Weights of a small GPT-style language model, trained from scratch on English Wikipedia: no biases in attention or MLP.
Each number is 128 + 24 x the weight over its row's rms, rounded and kept within 0 to 255. Layers, rows and columns count from 0. Numbers have three digits each. The size before them is the row's rms in percent of the matrix's.

# gate: layer 7 MLP gate, 704x256, rms 0.165, rows 524-554, columns 192-255
# up: layer 7 MLP up, 704x256, rms 0.181, rows 524-554, columns 192-255
# down: layer 7 MLP down (transposed), 704x256, rms 0.179, rows 524-554, columns 192-255
gate524 104:109118169136108172149132173117137120107152142156155131173095168128133113106120144110189136144122122133109162126148149156140060168120129125122146106132123160106173092122114120105152138160127124
up524 103:080136176146144104105103134146140110144162143158167127121110117101135095138129149087158120184128112128142146130130118144143085114121107127131133140125121147099100154134100141129104112107163156
down524 107:067114099134149141117122094117133122148132128100182145128075133118121127114160104091103135141127165130093132113138151125167112154142159134148124140139153106119118111136136125119161101114227133
gate525 096:138129109112132143126082179115199091135124125095100157104116144094117160132139121113139148139143112143154127121157127196083150095093137129056164132094084121140169096141112094107080120110127103
up525 096:084089122133178150123111133130123159161131150122151129144128100158112132088132144142118145133151130112110122122097103122161107131157159170140086139117154134120124132182107134114095136160111082
down525 098:176120148096103093104118119134145157160163118145158130105105111094138182143144143093116106114137131110142137076175130151061132163122104126127106134140117175154172097110132120149104159131149133
gate526 103:102150152136136120130119115091164160132116112166134152107122109148147155128144127164122142139147164093165131158115115099126133128130161103100141107130108149101106157114097082135126136135116118
up526 101:137168139079085103158143121159158099079113128132074123121173102159089126097139139123089097120120119084125084130140128095150171120119172139152138129092123085083121110127086113149132152112107137
down526 099:120102128132118106117087133117107109133117130137135119141126114179137125123141141104135135099169131136087114105154079123137152121131144117058115123116179129183185096113156147119107137101186147
gate527 101:141111110172091138136109108117105158102211143114137096155109135108123078151131127142132170093141077124103097149131114117112143124114122112140170157055142127137099156171131137119140126134097127
up527 099:105079128129178131131166108141074113115095156146176177114127149091131160145118146134104114088102146166133110116133124123138141154164156118160101096150130141101100149136153114167095107134109148
down527 100:121143127095115106130129125120120118156135138118162143086102127141127103090139164075099050106146156068143175109169121129157139126129156106144145102134108119111145115120129147129165082091126134
gate528 095:118128171107119136111146147162119128102123137097183108082094122167166120111107175123115185117144149108185146134130141099141148116149113146106131119117136162099157088178128126133175121162133109
up528 093:130098100092088136132150172126099141138115131129147117145117139150079143096132121169156141147126116145134154159128149108161138136170157130108160155147106125088102084152161123157113129078125124
down528 095:089150145137122134127090135136152090155124127125125150113162120142082130161146114133160101140140132128107178101152133139152149150125165135149122113104122062161150172094119085130106119118065115
gate529 100:098128123088168133150130113111156164113114101071105109132129149120164116101126113133112150124137144140157155077196133156154148122170148096142133091143152125109114124154114132175145131116127119
up529 091:086094147114124120119121107127087130109137149097164130121123090149160132176100089112173127172138130110118139136128118123162129087150169109084147125118168121141093184099152144126089067131102116
down529 096:145139096136153138105105106143147109185159150125123128138149137170095116135141163142135140121103110179147099077122122090117109182120103101122159181133114133150107065130127115098135140179129111
gate530 099:132140136116129095158078139129156105090102121119157081134138119106127132090166214096119146157121169146134102117137155164148128103132105147127124105151157122121155144133117129148170104146148134
up530 096:124170122117111111131136095133128127130130145118167085148151200117147170134144113082114106125150127114134166136132105120144175096098136112147149115115145144090102125102160107145120149137151152
down530 099:141085125122138127100135136122160140128119101113105161124118174119186108103095153127126103133136103141116137141104112086117097126102102143098141136170118140138115098145136142088133119125068154
gate531 099:065163160154118169128104135099143091100121116117127100141162152168154101123136108142145114126108115104100118088098115148134148119149098099093117157097134151135112150108143145071135147118154137
up531 091:075091135134130111120133155157125112100110123156150142158082078085149094149105115148148185144138156109125126107128095154143139130149146140121155136155097143139131128102131096125135111117183120
down531 093:122171128109157127132136082132151110125146127105133163144200120147123134127122136114135116143122139120151150142156114104113160098123140150101146135094123108129089162114136150160128089095149172
gate532 091:158089125126136109109101138116112164106083173169105147132118176133069133112111196148117137097165143145174124111117104090134155107082132087093150112109090142130140099151128119164162165121102137
up532 086:104136121134125139122094135152112095129168139112214116128123124140121118139138096128116080112130135121145140142155152135155144110171108155115126120134142139138095146123156113066101121119153073
down532 092:139129128112115134119144130082121130112111117156087125110118135124094150090107170197104167112167142112134098136121094141145101102083121073123129136116139151118137088150118151187126158152077134
gate533 101:142117139162111124125141190097140140116122092146113137120088105138094122134123186096148119109135088156137152115112146132147111045147127153112127132127130148132104127113149123140145142104088075
up533 097:162154107120144179126085121143119140159064132111139080121141108146133114147119101130124113096132078122107128126115133083090150088154117146150120143143112121160129147134116128153113150174131118
down533 098:097132124139129145138142122084132168140133087116143088135099162101141132150085121131145110148117115140094140138110109156123079131106155139127089120133144068126127086145142212152130105098075123
gate534 097:082153130113122134129151140120156113120141136118155114148141142091132128095126136119141157072118055152115110128145142160130171171149157143140104113104175117144113162069104136122115110149188107
up534 099:133110116108124133189159128105099152139134120083151124132187120115135177167151127143142118117132130114122184143125129135136068164093118156079129136133147168152133135120127139138129083117153103
down534 098:122103097152117119161133128137113134130084123115083118143120113127128161145142135195156145116109106131114147101147143111110120123169157116091110098129174138116101111168109122180139107108140171
gate535 099:142088113148133128113142104101128100114116166110158129104147074142161096154114152139128125107140118153127125127103152157135130161122105123118155160131096137157133155148129088105124152108153068
up535 102:170146115134126123127091142150106135157129104129101114120148095086130113108135124065144088163112153126110178180111121134114140117148134113116191112154108087101105111101132119136114085130134143
down535 099:111123152134136128104106172151091078154133107130098137107104127148124101156149124122136162139154125167157140093097115138094126120122112075117148118134127109106112167099144145136155114145109119
gate536 103:133085136137132135156141107135105166107119134157134147139091120175110119129166115157092109177122111086097151092104100137120122099160130108137161119097096137064122126182155121143151195129116138
up536 100:118149124148151124135115111125085107121100087179140114142138171125139134180165111130118109143156171145158116156115131077143126118154087084122107148132139129145108101131114111130142143087112161
down536 103:108101136126090125152156114088121109153089140141108123135099145115105130119129145156074140186130111129136133120156127166150118110147092125110138136123121130080145118091119089141139151111102092
gate537 103:101110090132113125135162168178116089122146110139119123130089099140129101127142149131152134157100145159110158116129146134134108178096142184153092095147100115125111143127143129135124128090118132
up537 103:121103121121155142129137173118107115144139105115131125094129127152120124107097105097100081161118165132093151125144116137126114147095144122099079140145079106083166140100132153154096148090120152
down537 105:096147123137101123080147158122123144103142181099112118150114114144130118121133126137114117154092144144150128080129093137143145153151132114134154097139116142162114102134159136111160117121245168
gate538 101:097142103102133091136125126124130133098103170126136078084113142108127138152139100122050147136138142132109148173105138134159105150101121106135137134146110143122142113145136128141071146206081129
up538 099:107146118114140129113069115138110137118109151142109090167106123122152116115107117118143143092067104168105155124149185111144092115088147136108152121151106130113102133162102178127136140129150126
down538 099:096147115101112131120151115141100105139107127080153116138130156105132103163135108136070161125143109128124168112118124133162137107118107105150106132114105137150126170126158127097126138117149107
gate539 104:111077116126156142075158136140160133153131147124129150091121095122131156150141146153093166136128121151145138129148132156137090155138120101139114085114165087103122155119112119161132108105126127
up539 103:113116138124151101128125148115131130118097163149131109172127131137151137141091124104135084138170101140136105139157123106130131138151053116126079139125121131078125183158119123113140172125119090
down539 101:157159152136127113103113140179127092145128118125133117161136118133122113113096128117120118162143106153162121150162103125175123106135092157122148139158103113159130101102127128146112134109143101
gate540 102:126098092114129145185125109109132125092085130142100099141153143080151155132147130123111125107159126144126128149140106125104126109093161143163103138129143113130158142133135134135126122119111138
up540 095:161158149147135115132118120132114127107114104131109109079136102118105173109134117137107154103153139159106123143125132125160108142152147103112155091156146133172124128135150124132104120112150130
down540 098:095136167134113144117154149115138106134133144081131157160096151087158148149168139101148164124094183156095086123138158076131141120135127154091100162129138163092158142103127113103145092118074146
gate541 102:152166139132132146102084109165111113120181121140072114111138144113086116130129120136119068201114108124144161116157113147121119140103111151121117105136158148140171142112137105127162155133166157
up541 103:122153129175144111135166107117114128169145098118122089178118106104137090091157119084133108124118167137152110155096135124165150118118145101148131125167094140120176103142129158125126151117116121
down541 104:128154135119140119128148137114141087111153103124119108136125116126135137109142114105150130117121111106070129164112134150108086120130166120153129120121106146123119127154113128141139097113043088
gate542 100:098115156173164107123155120104101116136132106100086147096128131146110115125132169108170088133098111105140094148152134127183192141118139163127090149128134111155122136081086119142109145141111144
up542 103:091135159099114124137094159112159132080122110104094082146133121125126148137144126101134124113107112138170096148133136104125082118143119124134104114121133102150173142131137128122128099147108112
down542 102:144203123136123154129128125133145129169139139163163120120133131143103149153134132132104154138125106137112131105134112180148129164123143124112128163144131138149152123150119105113131152082198111
gate543 103:138118165143087108146132096100122156142090110118136128094054159144172113103154139121129092160111129108111142168146111125128119109139169085112104110153144101100092125097147100117137111143090111
up543 107:132143120155111150144151090175113136144099105119142133155147115119154114108174111146119128150174101125127086154173132098132131085172124125145120125133127106108120114124129162121134142136151109
down543 104:146105093162138146116138117125118145159148090084127120178136147158166117113124137133120074106112116115096139098143086122140177160163111132174140102098099083107130164103124112137112154096156133
gate544 095:150115129155166134113139149121125136126105145044121107132158082092125111131117135154123123134185098111137124137123146111090140113126170109154098126159114135137114150091118087151143094095160102
up544 094:119105092143143144166085132118096123156121152087158073146112123144155135105131113119082104097108076141139077147136092102123169145080099059149084176124105133074159127106126108113157119130112111
down544 099:137132138104115123100101130105155108154110120135137165172102128142148119119138163116156137124087138138100127141089114092168140149094128179116170119161131128108140127119174171121133142127066107
gate545 100:176142125121118085140141109117091160127138143137159145125124157139094120138115173175124172136080079135094113144160090090166128113133107138182125107139119119112130122092111125116148109136141124
up545 098:188049114126159091108152100125130169128142101109154132116122137153126136124157127138117104154120089163112131134178169173190121127120126136091122132091141144134141111122129158152124124108105119
down545 103:077146115133095112146156121158141104168127147145135108125109151134104125175156142110136157115150122082080147166129134154130140085132170176136119071122107127165144085165124122177116118109215133
gate546 103:119134127120129159135119114140120104138107120112116128163143124063133100105150114134132122100138122092113130129134130151116156168125142135072124166158168120090080122115129090119106184130154135
up546 102:069117106122175146105069119121132139150125118136143133123142158098123155121151146106109138135144094194106127138124168112186097117133146149129126136096127116158107119098115088113128149053173149
down546 099:137112111096153124129115165176094120155106112128151147110135112120156120116150116117126161101103105167103104129129135143124107138117144157140132140182145109123151134146118129170119112104129133
gate547 100:121154104089140165132124122143165101107183141127092102090090115172125132188149128110130107134105125094147130154096106120121146144113084112112180162138124174128107138146109093149133119174133161
up547 098:121149088099136092148125121106117141131151108117168155191150106091109126111096134126114132106127139159101102117123114149181138121144100162146093129121124142108110102133151138112125111119122140
down547 102:104112114115107126145129116105110129120105122077142101110083127149139160161180095096105138146144126148118126152166092130184158092152142150126127138095099139128133115142130114140129140147132124
gate548 095:112108144134099138117126156071145112122114089141103139152109073134117121132158128137124151134128158166112147148150115097140147133099155128164110133127154096126107108114124095177133109135120137
up548 092:116163147185109094075102153147135135128138129117177131134127113137140196120110138116092100135114132183120133106086122139138146104166125128121097145086156147130098206131081141135096108111129127
down548 096:139148133108130111128126124125068136116158116121135125152140147119111049145133116138140099141114164091145120123116150107137095098098168124175189135103096139130126096098138151115129094111116177
gate549 099:120093128140132125089108120141106138153104129136150142184146149131147128116108122119134100166113119136180139136119134140141124161125158125112145119146104127164161154092130139134170088134137126
up549 098:166145175165164161115144172100110138123154115129149075125083164114153155129188146122089151142131102134137165113133167122138104102080111160083160106114146143103159128116109121157161138083158136
down549 100:146096165139124145110148093118126102134129070116139125137124123146138144152077119134115098128131132135148122143122144080113105110123082080114128091145146118120107108107139146080113120116142127
gate550 104:109128116148119129099145120148104112161119145097093135132171094144121164138123157136069126159111127094159106142149125130152145131125114120103144147121120164105126137106080142088136127157143133
up550 113:124157143137155147099135100117175129132135148099133114091179144134126152125124150146081106134134131129116138149096124127113122149152109113093151187167126121067140107092086129138129132110090060
down550 098:142166152132127133096130117154166106118122108132138151127162060161112143100124117152095151127157125113139134152149121143119123125138139171072121144139135092102109138098110167140140121125113129
gate551 102:128150131167132094125115138139090158138074157141102103094190107114143113083101156170107087158064137138110101095148105132146111109133120154107136121133113136107123103137151123107170099157129099
up551 102:142110123166169137121137126168146155118167147108092091118156107136197135154113129164119129128126109117173126110155141119159105130119111165095107149104089122125124162148098155150126134171147106
down551 104:158159140115146141152124122111147126088111141122130081087105099153160139143110118102125106124103113113105137160126127114162174145109114148116161133103133143087155106187099122136135144158111133
gate552 100:185105103121132155142113130094152104197147155106134116147099108121141128136099135109162111138109131153081135095163094151120163136136115113174093096108150115095133119100117104148143110119141127
up552 097:080122124127085116130156133137123131101116151106131162142146136127110178130150123099107152107096159101154135150136097110118133148130118159124187195124128148116111128156120120121159161129140099
down552 100:133161103112138141108128146107129140114079110144118119060146108137154097142165164114117113167160068142196145139166087129076128135127107146125111120121122129131143097117076125135087107146125181
gate553 098:120133163132139165122090089133166150129091094176113123136135135105155157157118146105127130159121115122112184150162142124138147138134143110093106110089128169122118106129148114113118113100167145
up553 096:130134129152120113094139119121118095147136175110110130119117114131135150083144133157113092151113160179098117100148179142106096111122126108138127129104121145145181117097111110133103102154056115
down553 096:123099154130130106102096123136135160127113113160145124126140194122104148109138157101100086094133113118153152127153152125141150113126130122137120139113136107124144110078102130125127130161162088
gate554 100:139134126129143137133129070084116135138185133130146143095158126113127141123104139116120115104160124116150101123143079156125136118157110114073118134162106124102118138107121145127118115091166153
up554 100:126127134135111055156120154084139175121115084102102118122134058120135141074104116084119162159121141136182065136147138126136143136095093154117155122122180139134117134124107129102131160133161150
down554 101:092141150145162183117129093137063105142157154128114094103127173104117114136093155130113153112157125148107136167146148109118111126105145129126106098128141100106107121125115112136142144137168098